Each number is 500 + 50 x the weight over its row's rms, rounded and kept within 0 to 999. Layers, rows and columns count from 0. Numbers have three digits each. The size before them is the row's rms in percent of the matrix's.

# up: layer 4 MLP up, 2048x512, rms 0.0786, rows 565-617, columns 128-255
# down: layer 4 MLP down (transposed), 2048x512, rms 0.0409, rows 565-616, columns 128-255
up565 090:485437542618454505476534518426521579388583495462481554508505481508472460481513503544539427487524606382500525468484429542495571571482475492537484529495490596517508568536496496460402426461537515585534401458497493441510564530437545424480418493576444504505401551463451503503467446487597531540422520485515494492521436502379527485544625530573541482351505411473459546502495516509567493517460
down565 093:494469504507503488572423470476490504507464550564457434540451490574412473433547528475463529500508450454492533495556527402458503524448555512459496458564467537515515524526526567501492517546544442495539549500546544445457414575497472496487530495518487461512544583575553491498456535503528436455511486486490493506500605496517495465485543466492567409481491539484503497454532507478506503452491
up566 110:504485529451575559516528543530639481463506516453517441467445556451417501483431514377450479477547468520616500470554581538500457530510546544426568483435517526519478506491529516517431507418468411500509511568493515573518573516453502578435567511500485468595500445571546521493549448396526524530354557520543496572532539403600513531376473509521543525535560489485450536469553601412542469537499
down566 101:449457547545480490591471501548515580522514563525515495556514512493606607531424515556522472478560488464426470540472473581573493520599532449563591521448520549492422510584396444520523490427467513406356420497507487526457486499476457514540560552491463440471539482569531479518580523478580490489567480528488461614530483531469542514474447434563478433465485437511527529406570512490478424480509
up567 090:453500469431492525418508535479517440562513464488492478417479486552500466474480514482515530461518414516501518471548470553531469516474477436578551537548437559513558438478469498396540475495364549498505413486463449452498435537507511505456426454437428455466467491519473469504574518449529483506491502482583493385479530471441474543565584482425506546421576510524469381463442537446519418516483
down567 088:501504564480528607519531515516412473541456618521578542552562526501452522507562474511524470533569568449451482495478525577471543642449442433541454480503590513529472527538518521578471576482547573582473472487501486492471458498459547484559549454507478504485516506501477559529516567521522541427521455520481492495495514468390514518466487508428503452457468391510523491496488496516427509480517
up568 096:512472495474513556524548487520465436435423579439488467536487562497556518564497498564398470543614485417432596530461472422487473599534455541493492535519479401492485497545566490558414564578555411522406514525606466488555513506545558507469591519579582521516521459448501557507484377466441485525514585508585535582545500519569516546461568443556498518572619485570501446617592498536514530486560
down568 088:536638497554527538471443526530513459540586434432467418432536477535521571498579562435513478463511531557474516546494523570503450710570414535516463544478468421505498427506434463451439521504510459472567507456528536472460491461526406499507422516478536403567504529556554434482399530464450529574506507598452446552559552430444498583548437518517482554431412459462520571423555443444457482522505
up569 098:456529585406569495445457459429599376517482458540544484563443472433475487479507555462512590570477456552610528489477539591588408416539551557415448543469382481552543470511518437549464480485536539508450544478517440589526602542532538524538377530462505413511498507402540536571387416419451482525530524615525578460545482475477566557500480426442521487537491552511483444536399561477566458548478
down569 094:430524498486504580424542505534482539442468488486485454491476520474520498477586519525485481485457503480540516505495570492499495552494605525485445533554490504631489516449442509551612430484544492542502446522515501445544610454523471502517549454536562585514457499523510516383519567507539618607492484459560482559473459513413500471562511518459492403491487480579467490460611442417508483420498
up570 087:505524476426507440497551570561430560410450402501494545561448503512385532414404474544498558456465502412529547399463474568485352505468439439554443437381520595548436485502444498527472529522460430503481546499486537534528559485415517486548458591507392505558469435542493565513496450540528566521488425464518525568554564476502457498400487496476433467425572506581520525484470529513460497506490
down570 085:443444418413499437499550548515560564453522493526429514505517512497606542467495448484528495534509455570502593556468518582455576697469513443538406577550465454386622492543582524477504461465492506438516612484445515516563409482522456423478620532478487448589482554489462542516477635467519421539523530531523484491420511505564481462531530520609484536536441487591594504489512521467587553485484
up571 095:592546521591541505519444504550565575448516546467492526524596552571545470590482524424547502474481559475522498487459508514511557486516513452493498498432511507479493520607576475538557465491509387578565578619425549414367407440523480461549469582464514518493442430504570499521507519376475492634522530490499500446515566499467490590496477529551408528585514493474583578453502514527531545478408
down571 094:440532549541554535518472502492499546496503548456470575456577494459500524510430452431552494409525557474442561466441565476453461557489372622497569463518490627511531609558534510520519511456435580498514554449501509501419410478479526437544525568439464491469474470622502520524499407487526500480519510539453465525486549500459501506589475556538504445550480533528561489561512542494513566519435
up572 084:451467604531569494457450480531530517464501392585421480469533626499535604529496402479535541549427430481453482470501541577468487502481436492530437459541448443416491503451466501466497600590522492482464497481523449480509415562515575478530497472425468475424418587468500537423540479539520522507487491523517651484516487496580540458529489501450453505516483503500430524484462536431528479535498
down572 093:512586502509513461570523499493486390584349579523578488427413398518496502457496447471467567458470513542450491441602492473539521602505504524521578477538458464514534460566424544484405507438492511436532650480491621539477588479470496439436498488426486438477499544535548501548503516426438473501531454503603500496474475542548433542448576462453529497548482547377527404454536547561567495541454
up573 099:458514473454437443485500405500487439479486491408450527500484557495510420500579490503481559467493514546483481488429478510556425432573490445474491567579589434484460561459493483527625465444514478437478492489522482562553471527448510495470528515403460418379589549552454505443528572471565502564482465516549543554418444541541470544587489524593531569433577536456504487513420541554552582516474
down573 093:517460448498508510420480482570461464562516569481620533577558539493497402484506503435504471447452519416463610454476447509422553412442516482519537540513413506481569439434537556589532504608444515509498465435518492466528554485480523503446563498412525501524510443423462482557536555376521601480490485532466532507492530438478609497460517405450548455527525538516460457446466489531473537492505
up574 097:510520517527522395537526407450486590451514472525498512484580524445496534534484465542382529507487403537439464418499509486495497476460541449570471587484492409492564476423475462473481444457491492485535440431449477498519481526407474488586544455443518539542493437546462503370457526507482498511562498556575557494568543537518452370458508410613499571457510632472521493419532538410471553502466
down574 106:576514500437487386561472564531495669552511547496549489516654530513436490516522532470498535445502430558503524482541422559479478503476442478496586472571541478427513556474484563539455443491598482502490547476530422456523497485499428593501498441459498459471462474540485508541583613456500428454508443534413422520580437516475578447502441500521462445603570467440531489488540482489599581547503
up575 089:473532472531540598472431452510529480438463510547468453403459448524472594444492590504489547507430447528430515516580427493513506422526472544487446523535519444551473533464465507514564555452517573489512501485491594518483550437482453371501541417510563475482491585392487562414563521522462482492485435421469493452512448453505506442538529460538530483494518414467515567536463526534476458528506
down575 079:522478533514442465463534602490501443620597520523513483496448637518571471424540470496552481499519573454557547550486566559473484388578574527442558502495441514403521521447503478567472456579515411495470489483605476522578527496524484523534485502479441537537569455541452450570467522518602451530470609493492603527564447532606498512435490583499455449518487551410452485566419480463468470538468
up576 101:507556560467371532565574488540489521483506535494548534437462551496465478493461347491450528367542443389486460360492592506509467465567490532466474553485584601534445477525458489549477483572596521510590490521464452471436491549472544421451559439522461427526540564480482503561515478479498519496541526524461557549487540485407528467444477453527589532529423448433512551567590444453474542422442
down576 089:446510460478491462508532444435426441536485547608546595521527489484510568575504497473480475518480465539604456583467486491571439488498532563566532480480471553490367485495564431399547498541540450506495453498504557480550391424468532492590499502412575457416526454489535547488592465411496541523516461497507541400516506532480581457508494499454501479438517522513528540424559477470479596474483
up577 087:457576587440455435421458482488493541433512439458522529535488476563456519456530483524541518453501543511457458497507472540512485386523534570524679550469546504556541516522456559483491494425448503518539487507565445474517487512375434520481544621525467391519454494495578513501433557420445460444463463508476485531482414482493511469488536484459490492449570439535454450535510451536520441502435
down577 089:493514469463516576472514460570502631550530489562498388448510548483512590518477492446536474611464507461507476536500472476425403528439388499493538491450405508538612438471511555459460414501490609468569454449404494545537518572439552414503553434470466553592594521554573461534472541521497510475562477493506481511574498503427528525470403509571478503485535543552494450570496541483492525527506
up578 102:387498446446526501507521487486453393616549521555614450476494520486490529539541546417493555507493407509467588504572514501505531470514550424420498466498572521450544536454383466478490441523506517492500492503411489473514564532512568538466465500404491412476443528509471493574487504499540481535474553495469553428469556432532476523478508478454533491482600498581553547508530519499522545446520
down578 104:444509454526459504455450466525513408432463540511558547528474584507584507540484480511516498532525426486508609519511557499523551462592540512533423501459460465448559440498532443463496440442468534466557470509555590501451532545481492460531512472450452440458456470418575436588475515537461628532459488487492535422474540478522411509513500485468584529457442436397533487470594547530461479504465
up579 093:457502452494593449487571555437555476539533433518567529472519462435505393603473458436413475482376576462548484423515462477551519533504508517484520594499561458454522492496524550489523441479454455561603474559409469553448394520489426471555562471535525450499430480512570519446574494558574523663571551503497507610494554569565488433516518439442496567511457433528520443580438466522534548479550
down579 095:510499520525535606511491461486450543540497478544492539466504479426565404493522514470526596541537470529480483474563528451482492597531481515439509501455545398453533524475442418539399473472405470522423498508531465562483528547500574443508459468524525413523545548537515433512498446530480629567565570501436482564503532524509592494560494535541548382514445397415503557427455486537515495538520
up580 098:450360453556517470579471455515537440425467487418358597517418446459506442528461457500521563517506476456433517449461583536533419441582458520458397593474487458511558508482507518500570440489571483407483514453434509488473462457538516569445416523419454522437547618599517546480483521441431481483487544540478506581520442501519530506484539541474492493460435473455517544563434525531528441454524
down580 098:499475509517455445553491492521497433457518529449478512521531537501549459432416473454576475430441603556523482527431590506556526604551567581423505507441466469485493554492488499375432457472474531436468509456410493512491524519475505562516512465576380477487521594495513409480470453554476509399411520477454433564554477530484627491544417512588501488574459531518409498570473452524540503483492
up581 106:562509519476510614494602526523477468528543502468509504443520456556533481455532530517599340505548465474501533510605487420598478508500515555512462518502520526480524550530528529461530534539503514501460493502463507541522465477518568538447515437570448483580597517537460463569463485537555510537468467465517562545565470415553417461515537380592528504510525494433442515670509498481542548433521
down581 111:466498551546488463520488504552562533587372491501609494421596481502525462561452436553459497464501489523457460549525537504586413611492478499445458420534526431528499522580490510520507507453428422477480579523563532504368492510524509508518428448478371453463547482535462484529485453438490506418409495531444465524596613455518522597522487467524513544538524530552465485583491478513455476512497
up582 088:484487479456554494567581462445477509481463543483421520447510548588443502641457484460458467489397448429483488408550477392417450628420510508465583413493489595576492449529464487474583484516581618570463470502519395471521413503494507461512539495502502476449456504454575514439586446531493518541454577536454559478483482623467467503486469547500580610433523490516485462640465510480599514492530
down582 087:520612423480493523539487509543482542518469480463579546479491556432533503484470491518531439514397487501561582526569561450460504553510640469526533543488530480558508405584578466576455425476461467532533432398519502430387492477517428499556569452475503559524464441474602514553519452494460524531423561577494420438498575534488428522453454545488560486487489503517511486568478532512552471533486
up583 093:442646461398482455456479488425475442494471460456492590523524522493498423541621529396495519498522541488523560524546488458541462412366493511446523439484511570458484438531531491514553512463543441589478553566401471460574517454497611482499498487441464508460469441496462498407471556485642578479555473439499479469484472440538447577641405489501458411487415503522528549505511573493499470485464
down583 097:501525509476509574490573468545464392550453495523528480528468423494443469493540503518465495546512395546459426494472383508447490509483548391505483469456495479508581569433523570536560508530472424521475517425519494533417527524455436451536526519463430480653481556491480447589479545545432472540490467486401484441486547485444434551485618513420556457414593546448569480463438497500528501475470
up584 106:522590600512500490538536447519511532533462468433503536413479497442477473502495477565601528598522457384466398525496464413501457500459583504519493515368473480432478485536432476507565523436550433525601494494549470454443424466595426418450545562525521484554495546589483513465477456457447530492521492517551498503526523496524500543601509479598524478481473501540455442473538630548535605452474
down584 101:412487520448514534495567558507531506467460539498552545459502492419503442509458542495532461563532480546522438470442534479635487308470504474567464481529490460609405473545456528470506472403515524549494454506516573427367505473524427515466509487573485499500590569561576478542428487394433556518605446513429532494510537583531456566549532543479519483393469520420474488478495464494537465520527
up585 089:440497474531523510545516546487407398493432520532550483550576564457519532480526580417571504462497441388456492374520446454530480507451552507492534481515534485477487426471517574622412569491499513545508476537480455469515581526486547443517540418562537563421500500578480560518498564540563428534473478429460566417594517522545426418532438477456475359471451476512494535547483439536477436473568
down585 095:579451456490520525515494604479507455490535506547492465483489443464508492477571449502439536502535448574475435537478650468486456618601499428499464544429509486511521513514491480475542401485476558531469448447416527495458513519486461534470504507422463515490551582509505564445380537476579430495588604537504463464464568479597471585501487468597501532537507514525600519482546421500548439510499
up586 112:484516516501462475476526543496591557467512462388555478550514484532555447511561530568544414467499498365410400518472481525468502501521427528546507464517487409332543571548531441538523519543477534540433525503504503537533469482450524575465594476477491565512511435535470571450499449583580545443495467581524475407564426502417502518489507534502459434498454509505509577459518555446527538516545
down586 114:530565510423421417506566489449511506480539517437400438433492449521483486537449521479464468464507517488519417465426508525483542623519577438485382465572473546519501529476554447462496464561447443490386465457534460615399533560465518442543511495507449536589514442524545543590545573503405476555452544463450513482535522547443550549511446385485455491505394537515534461481520476483508546571479
up587 109:440526539454494406501397480574467415485525476582575409422533494522576585511530553467619425507443505488430450474473562530489476560479514585455519483503440507427544503467573482531480405462470528531439444479565463504540465497474474495539477413555552508506445539505507513379492398426496499407428540439542588563559389453525419492469525488463543444558613462501507564526438525518559496478435
down587 106:425521524461494512469420432523403515538592454521532519510495535573543522449506557448475500497458542514462489475551425478471550468512525588518533495461450456523475515447530499469519540585478437417514554456458547561565447495507538572534460480492366468498479493465571383356461470439589475490445516520556482530585475554528529466487551456445542488440544433454526466462556449558469583393575
up588 095:500429394507410530546561495545495535539498481490522452386418576541525478523546499574485519537501510528467464442472505454538497510579487521570546528403506538448524495474421504545497546461527482472556550553636534488492560505492616524544458581457460439545490595574518555491567555495504445567465466437514554524529409543445520555553522495501507472588479495578465388497467504429503508507551
down588 093:453425449487626513481469501484522532504518489490530493520481537433521581504549451613454501491440524595471432440447393569539514592520526427475563517559505494558564501463497479509547555389489479441449457533481585492579445638635516574474461494438480458484506515516449466433544582564531405462444405486423521553580400468492468492452624495485499412536532537600555424470547634495424461461475
up589 089:518456575453597563458535561496538523375425461480360464489488565513535468557467564527600534617517532499467498478487527462545486434472406401467462530537563483443549500656536545420575507501580499466519490427490530424518428606508518580583464495528447540389518524474482573523457419504567470531430539474467512533470491464497522512519533465439504497511505546482556464462506496534372464511494
down589 089:456557572489380480548458486519485509596496436532503592473433448471560517544422478518430534409584431477495514489405569463488418490470518499460521492504480420537493493480456470454512504464417510384508496585445464478543507476504513507337551498483510437514507488445500472461424517495500425423475569521504421497497433572485450464438575501582506527494510495432453557485550542499512451442476
up590 105:564483579489407528509585513549499510522495525442574532453471550548528423529429497467419536592585515461425535556461464464566540513388575516581568511476498530440435539490516593543474556584535539560433563504537532512463524515602487418555549511523568559484418563535505517466563450519427346486529580594549479574452474450599591561426478492487501490535463513392555424554527483499463464440489
down590 104:501525544506544509548501442582478394561461509482469449501550481569488540498461520563564508533530447432528463631442535471496479487487482471464527399499525483560551470596423448533526497488405504502590435511597593442537569466522466485443565532511515521459575451592554466582511631399532448539488425463511569460538566433526465493555569456532556442417432501540524505512488396463526479612484
up591 119:512536563484517479457530458477458435497575490467493485443517500487469560563405491444416572513483552501524479550540490538597469361399409515535419447444441466546525458577487507505503506468410525496502670499483617487516458483458494517448498501476468448500503411534539497501551444542461503488438463571471532463478386439598456513401571461586506512428494468526477500470441526501540442434519
down591 103:498514506512527495439489477462465612583515550462528438476546488447565577528501408463527524538434488487474480556576504542476475523461442502489465538524522460531543503551495436487511512520654572422499522539420557516549517522455428576522448447459465510405497404559462460544466506498434460459515532465445538479601439524615441497478513520584461436503549518540521518458471468485478363441532
up592 093:519448546444460505490470448451552502491457440531561456520531563499533566473428434490404483502437534373526367438542495497410538487406455503530570429459579474496474532530490414533381438577528514474464471503430466525538524542478505571486461483526529535514512460451585492533427524487505478622473492514442536538554424508427513510439556451461385519456558408501493534511548524576411543508543
down592 091:506494481532445467469506505428458502491540522523437476420400512418631515520587403475471462583457495583445489497522535416520605564498545458563561471478537449535485472538445486562463456465424449391488557549538484551532489497505496478575488448400496522450413484510526534558493545479459590510560525504633452575557525453446532491473432467443534468372500522416454369531500545522518534488468
up593 106:506479468549571424440523473488540424539467486527502577514490416489441519412597538439548445535536496555394507467453663521482510479446536412544497524430420454452505525474517473542519496474461474605433400447481616462534428447554507487491549589506564501552543449528549471462536477510498496495617507497531533478597455466428498539463454512438436511485601483473473502421502524522515437480487
down593 111:399507488496525487501494430550547525542499558563472585417447418461489569431541498501465567590460571530520582460543605507528501508477459546515550485388387553437562547457470449567486408497539426470509462474533518491468481469523482439535493580493515479507477503556531552490512377493523494575438527465517492554541543397453515470489552447632493557476441565484571518439391445497472484498510
up594 110:520578456505571431435448465559538555484544507554497531527472532474538495536533550528477472569507414494516536425561541453433497448461563460559497456474558548438439505552495411511490444545506548534516574512465552509569521483455452494362496484526510513529400467493472478512473473525487507554497411511596469570504546504529506544433496624465551528525483459504556508411509528609523527468477
down594 109:512548451487514442485488586490535453472526527513424537504488474525497436546436560518557590476573498495566551432588421489469512374430504451489558490547559499542554569561558477505464520619539517494527481465498433627530575486486495492486410531380440505522423549527479488574437502490461537546414470566469452432560514465555475481531490482435523545493590535492450509425517495445450501426524
up595 084:499540484464533541522509522488522455474504583558519412514599520500519508510471513535467584433537495570463520524429550374560453478525539516507471437493441526497369585439508401460607609417449449539512482490562491550510440498511491487433520497462517488450370501440506478482526456558470530485521490531483502426481473468501472535566469335461426494422439526433583421469421474429464530449509
down595 096:556456460493501551452555517553475204508426387482506503439392540481448510573459546495515486535419445467551455468603551493449527617472455469594497520442516442442555493572514562492443516544518510520402489554450552487553504519481465458534598478546409530469562523478436537435563436482494498563589497518525458553460554524488545427446537541464533566575525537428454564529528466520482521570483
up596 088:450440502462475494506352554425485548462475414467479507557538466548475510432605481492461585457462503507530578429536562570464518475526451467591536429509426618507435444485464469520541502542489454455454462563508521539438435529468550525532559534555458457509466552531549521471514530539549443533458454440478616584463448467500655477542474431409535489452487454521541546487502450500494515495490
down596 093:513503427543515500426486601531435450537502443531441430432529570527550563561562491505438465529567505508434467486484487499556460569448553464445550507491527507422570489524532582482587556442399464548499482590444504524510467422539437481559560579524456456440494500482497437508507572549398515440533583482509500482471504548506494498523535607533507547517565461557503498457547543570490525476524
up597 100:550526531454526549469432383523472472526547513559476526477568495529555479533463517436542473434455424487503468379461504500481562464457530481546538456544440429525545444522468503536513515441583485433539555521534494449444534496504462501522524495417485486542573564372424499517422485487467524492386561494506514441518532591516610507538557400640600494497518541487501508525508428497493468517544
down597 105:407489519594504453553545486437584568587559413557425420525508502491515469501536463584458498505484470585480473532433478589548508543515602511449435491523485543521594546488475432491462545479504576571572570441542486585534496536466430545517544525512490538445520595543453414471423426532466399508539452566483388473531499546561476459492524485529467385517505491484544506573495494394513488430558
up598 094:502472461522443467517531441551609547499510441527536516469562478490527587584493411435455422478505486495499498517509395455499583513506460502413469556608490427528482464476496556481464467551641415581517415538520535487511404551497566491517428523535594537431504522464548500349508512565555443447506533541406515413524383472457534543518479497545503441407583509468598490495616542538551450409459
down598 092:473541505502595446533486513453469487502538551581463527470502504462601530534568437443502439507623627543553457517496534550567533501410453498481512510468456371549579478564506498464513485545377398600465494543450388428505509460517549460456500541620475587538478579463462507479559541547549477405493504505468482556564530455517549385489521483488490474479439463449539541459512471589489527489517
up599 088:597441551472473534473536430535374461471501586504493438449488575528510470440427481597479441430557496388515466421561535518572473425495523497544541483508474500567443472484508507566452474515577575417607518502570499458544604382465480487477467489525525596550440550468502486520545504513464527453412438426459436446447470538582471543494498566521547522417522487545525500527431511509456516525543
down599 088:513457492477475499509527538505445557534481500546534552494484489531525546473463515467596396471490521493482444419452510567543510515443462468474537539525445470493520531598522454550464534545526516568378617545580572537459472522498533484470456384499593449558549532480641481595447484392494486475502521501412516415447456601557498525594527507531549499478499561543426549538463493454412473466569
up600 099:461558501476443525494485509550548578569518427457403564563486468480399427511437523480412621543509468549495532493539545489438516474466501398455552505479534464441553475503511471568549523531443443594420556556487481485527470537464559450470484520587560466557411491483454459466491558497597443412485555503520464499504499541544608493496552468548466476506478504460473576497505564516507580443682
down600 099:513422514526430549473545519547471474472535500421466508470501448441490455504467551472552628615537501516507551478466451438425534515544450518505537463518521520509488565449468516475551531501478478528518533377452585452447488463444497456502557562492448493438450522465531501498542488377572499555518548488508543517523456443479513551433443466502542462461535498455443534453613582517491530429569
up601 084:499539507465562504541449481412593407438507495561558530453433525520423588522517507498496526526517475526419461572551541519521443455576551629534571494415530496513485498486453468493502491434545454550492557453485530532550475462585514544534485474397426567494387520613577535472490564492580417470434481469400488470487531541399517508518498562455450512535513505484454515489565515503564443527508
down601 091:425601529596511541523501448492471522557454564549563442494488490526498519539532418458529514487473511536511597546534417473503417743504524505433481464541433569545547523462475584415517592488512528504490574452549475506426521499501468531590551463532507407511488495480450478493464493501490480499520472468509530510480459514531505485454514467469457466446582441526538491500558470489455546539593
up602 085:441511527588549457505448428508574656430509439525447435534496512381428566502486534486553549504437377531496492540518597443506483491510554513571500434551509532485387468518440429488566560485545470488538519429439517472468413521509513577608443466442484521564415498545613528487545383478633539482463505470446533538523501472388520599504421479453469477622474501442475463485554558573503442507636
down602 098:512414472474451527501494527501447586510520508493430508487413535477405448441543531443472525501495478486541478447407480582537527521474448516514497473590552475526518533525455594599556475510413379425510494450567491512512490491509486545437542513507561487534529522496431426537530574534461479583454526547507424432451388440510515545544483476525556504548549497502519474507435544460546484478506
up603 101:435577455431542548508643485490449508592513522428507517473530477565527440419513469417527541497532458442468584500517471482457472536493494428425572496516446555441572504378431586435625515453467472420537538485504483569543556450458433499453507528593429444447470563573511547479510507542522590477378496496495533452542486540589455601442471487498557525561509476371416433491440452488488536462475
down603 095:558474543533540556494501511537488538469527549438509492598606499544549511413506576581425489473508541478526484545588334431438520612421476405545498547441430420465497502487504541491543586420471494475562523617499494410519553511481519462502537521545494536529442549578406506460516558482536474522506400518531441521466542564594487530500538519454497517430458502446534549575417475472542580466458
up604 092:526552529481498534511514516602410535467508514440472546486531477393509561491437469572526412555550455552500536462534465490523432481475434553523477506594526572510611538364486472456388480438492526469537537402440523530559500563535503430435426511511494436362485563518540505488513475442468531463579487526435478574457514453433464471456468452445490428518552513469513465513464486483548459513539
down604 090:479483528592478455491462518424475427480552455535474518524523541452520545524371454486522554463587459518505456478542439565526553326536554403609544601435449407515471508562575542486509512561469484553576492582511546425480516513466454522543553531527492511521553554485531521488415535496485428546446582496513423435583544503551612577508437511476498578583426479563549505471479454450470528544475
up605 102:480530447559521411467542510546444599440527445469510506602439481510525310511599579549479492475554457515534537450503493448492545492465482457479455506518508501436522491478522523611468531465492418510540477487518570526476452513525458547492560549500432463536487410523527418507503534655524426471471511532566470477497544528501500579424501549502449454493525480511474501478519530535536477438534
down605 109:545510483488456440583530525499483522503491500483555402505565528520602485521583481491438486385430509465467501435480555442565454540484503568466410531547553582538529526411468497527560545478569530525478516476569564543400568431494433541558462514502484475508559500639447448552472500497403487528481461550440501452551549502432485472467477469538580446500494402591507527437432518456516535483542
up606 101:423462501530536549453489481548490510480583443484575454578490421521534465598467498474431468533596444493534559498463375537449519519459518470543527498454492473488390510497534543471565408544465411553590493517454516490449530412441463529528437500496411519497477484538528574454476485491438472511553502528528489511515592456485505464456535446510439551409452552517547552398442486580481449402528
down606 096:466446516510477525514504527548550480473520466548530557504508497426516449524468536608470570466512612582443418562498555579489534410547528427471582452491527532547449515420454418486461458435415473437439491450514347513371576516482524579587420535564463506491581497457544448584466545470513528420487528540498545519528535515551373469490482549453485553606543441506517501617570501479521591551503
up607 095:465478539504599572537435434419446456507532490576421540529483542558446543582475509564422389489462462541509493561453575478508426522505562466501507522521530607509534529461504487446466527491427467501524450504442442575529470416430552502458457568524506428523529548515432479444515482421476483432488510485406439499440502516571475504485366452507478485450449528513567478524492472536602527465460
down607 090:448599510416516531525532547441356446500467498508536600512522527433515513419499519590439516511462429517504511530406533529529459499561561451464512566569608517476459453437517453507469548530461499541508492548596499495558466442493487519410450524482485541429530486514453561485394442624578561482486484468475477487572548551513471463552401467543408439447454468445470543523499573507496453551571
up608 097:426474547393573486536454508477518561519490535506477512457469506500586563580411529607590527410516448490490511540570536551479493369476496543514459451545415483506491425510387504498579563422481512477435407444511497629556472584503557538515554436580597433542564508499454488473482522504527507494574444504542494590569501527555533508402566531555472522467545395449569415549524422533498505478525
down608 095:432413564560533462539508489446472403514467459583443421501584442504520506514476460479582508473488498468500551499453573508474548324544457602522504432576558436452528524508508400508482511538509518424517374538549548603497494531436569480469466531505480534523517424430469588505459539524416485491430489513509448501575477522550573514520477459466639481501516481470502552483468533437542376650496
up609 105:512475472515544519548558500421461507454549498539476501483391471367450453574496620512547427501421548476441552433536578544464487506509465424482451451524491534473393480522448546575525536432526538507596497453484449504513599554534543454485452634538399541517384507446465564515607454484559519549600651609534493439461523480530542410445538501460538482356512542516552472453464493418525419462452
down609 100:517567568469519461518482514444553546545473487494442465501480518472554506488489419484511457542521508487402569476502501455493499526584545492525495439460470514633528569498483480447534491485489511532477537529519521551583496576599441398479515492448479506568385498534413487425634527519543508576487479517463463478493471552461468496512521538500613413490487569488545509484499534598555424514460
up610 093:517467508441537452483468505529436544456497437524499545505514521556427426577597461587564397515499437491666514495507534560546552542523518514574470500393508433562518501555463550468548529503529589535521547446563463460488478523516514526495609487446469403502526536546468527507522532468348457553443549481493459488438526483555456499427529449523500437584486510540487480512450553493472450478360
down610 098:557493406552479534483527520514467434450569543440501550445438442459483508477485510462546443506575468508438506454559530456495373425541474560469562569535528474539497462592352500492438514472499442496435580519480531475493518567496464562507469526476430402547424536553434509545470445426611429490510443497559483510427490449506481517558538518514445522501517439490545491465492446487586459541580
up611 100:526480577472507573558522436352487568494619502398410447509602483515568469460500484438587529393512495511504504558425458464477469487550503534532356532491491599500546551556540475453483537466534487534501528551485588495580467481489465522438515614509481454482596521561475555509509498562475488479470471627509455488502521512433457506518494497524437512432473520444520461430438509456493432513554
down611 100:487606446480561501474535461510616522525514584510463435455585556501499410528612555419503404460502431498435516445494421461405513678495568548443490489560448531539501481563489500424407513524475522489495546477506481492518554467485470457512587473573437476488518470547530475471527489534394469464455506518475454496398539461575524417562457507567508455438495558545466460499552418443535504479483
up612 099:525445551551565423543477423514469483530484493448527539445496484459512489487472499474509555508516482508623512554492401487512477523491482598490529383464494397509506441488425519470460509483558540561504499462377546486406547533553485459522516520558513444404529384457446545401495569453485540513558425531546570532525480458435393535541451490478492538475438460479467532541520496520518528509516
down612 105:443425547461521474456502527421505512513578527466567451522543510515529445535496585504388368514526392533438553595539493408344526635597600443550532455513459485534423577509598536482452530520445540465479533398475514568541488481498588492473522500497465492540467449463526504463504546583487555517442563514476525567509440406581557524448488535438503468478555501431527429543491524523418444501446
up613 101:577500515521473407532543492482450492471556427469597584566422505508326565588496429440512482557504484415505543434473555536493441508454545526488463510512447473439498421544472482536529487416559489519387491420523428626521528476514446490408470487510508488552452571513544523483376516523438532548454452509432512444510513518475541450542458540552538501409488503449561528521482482347477560479482
down613 098:546517553503461486424490545512489547521514464520504529410482471447588549502479462478583458440522443482524500504507516499570488458465480494561469600537503494529541473506513472501593416470466485489463497476522504469517510489460483482546504498527460386560510536478460574449444437449607437511467454499491492529556546501470515430487482612541555480430478501477562573505508512547581489445535
up614 100:561493537511494574517582488445486536463580502564436513515535428479467506484478501441517418480507413498562511518515577540463604467389485435501468483477426487572492515512410456463440440479514499651448415416421485499535519464525436492454545519493455574451515577511433535435519550520449540363499434584450552485498540477505503476479535510544533535502487464439481541477374524385475444473537
down614 097:573400546387474526520460516457507503527466468511497567480538474429369447443489422506474485455464535483495532478374549480467501486466452388473521466546489526502575565550550539405418470536589520442535482516557545526533582452447569531547447476561577390527564434515486470535474541503578447453443595517536529522427538555525503525560475542512540504549435489495565471478437491515529535532502
up615 111:446490430562502541481538521562479518431559518552547574399478482523507487532472558411494520554366462550473465512510527484477500575500561602466536558510511598454450554505429469509478550522551491455434498457474413492464527486578525477487550495483517501499487399559518575508478491434420529418586513509423497489522500488484515545441539551574486389523501408407512517503391441498466471501533
down615 101:596518480416488571551480574441486469528506495513370510573576531535486427447522466444510494499505504495487533463496557496477504272504578506535533459504446538548459466546541520493508541534544451500387463539531515495497531550570479419622438468478465551419532478527402430556498485564375463485459638456451534582516554491484555432512571474489538423447514489415555544462483577461523474528513
up616 111:559445483536421481496573464543536503439574452497473508597504464542459532487443471465439529473591410485462526537488518346591486473587582498518464525538486504547507515446510573477493409452505432501468497562467461539543502453482450581479429535458469517532453540472558569561406495514471455649460424516468418588586463459491477506602567461518421522558444397514468370505506393581524502548436
down616 107:556538518406450531428532581552456494506475504445535473506489473530502518521582494386532478463497426516495464556520493468512568407571538433490482551483478525493486480501552586477470434485466583408482496507550531553454535470418495567468468603434381526495393455469482563520537428496503558561485481591552538430448445502510460569569486546414484507518423541610512424447474510512515564521508
up617 098:465544602557518485467535486410403538475581595514591537541441610529509548502496488451476526534515545568541547503485443538547543547571457481577504545419455550410481506504514515473471391479465518546488553436444532497585558447474480517463506514493530478515461539534591527397516472412424454461483450424482536416485489524529478465406492571476450560473449538498437507519547583554487440490481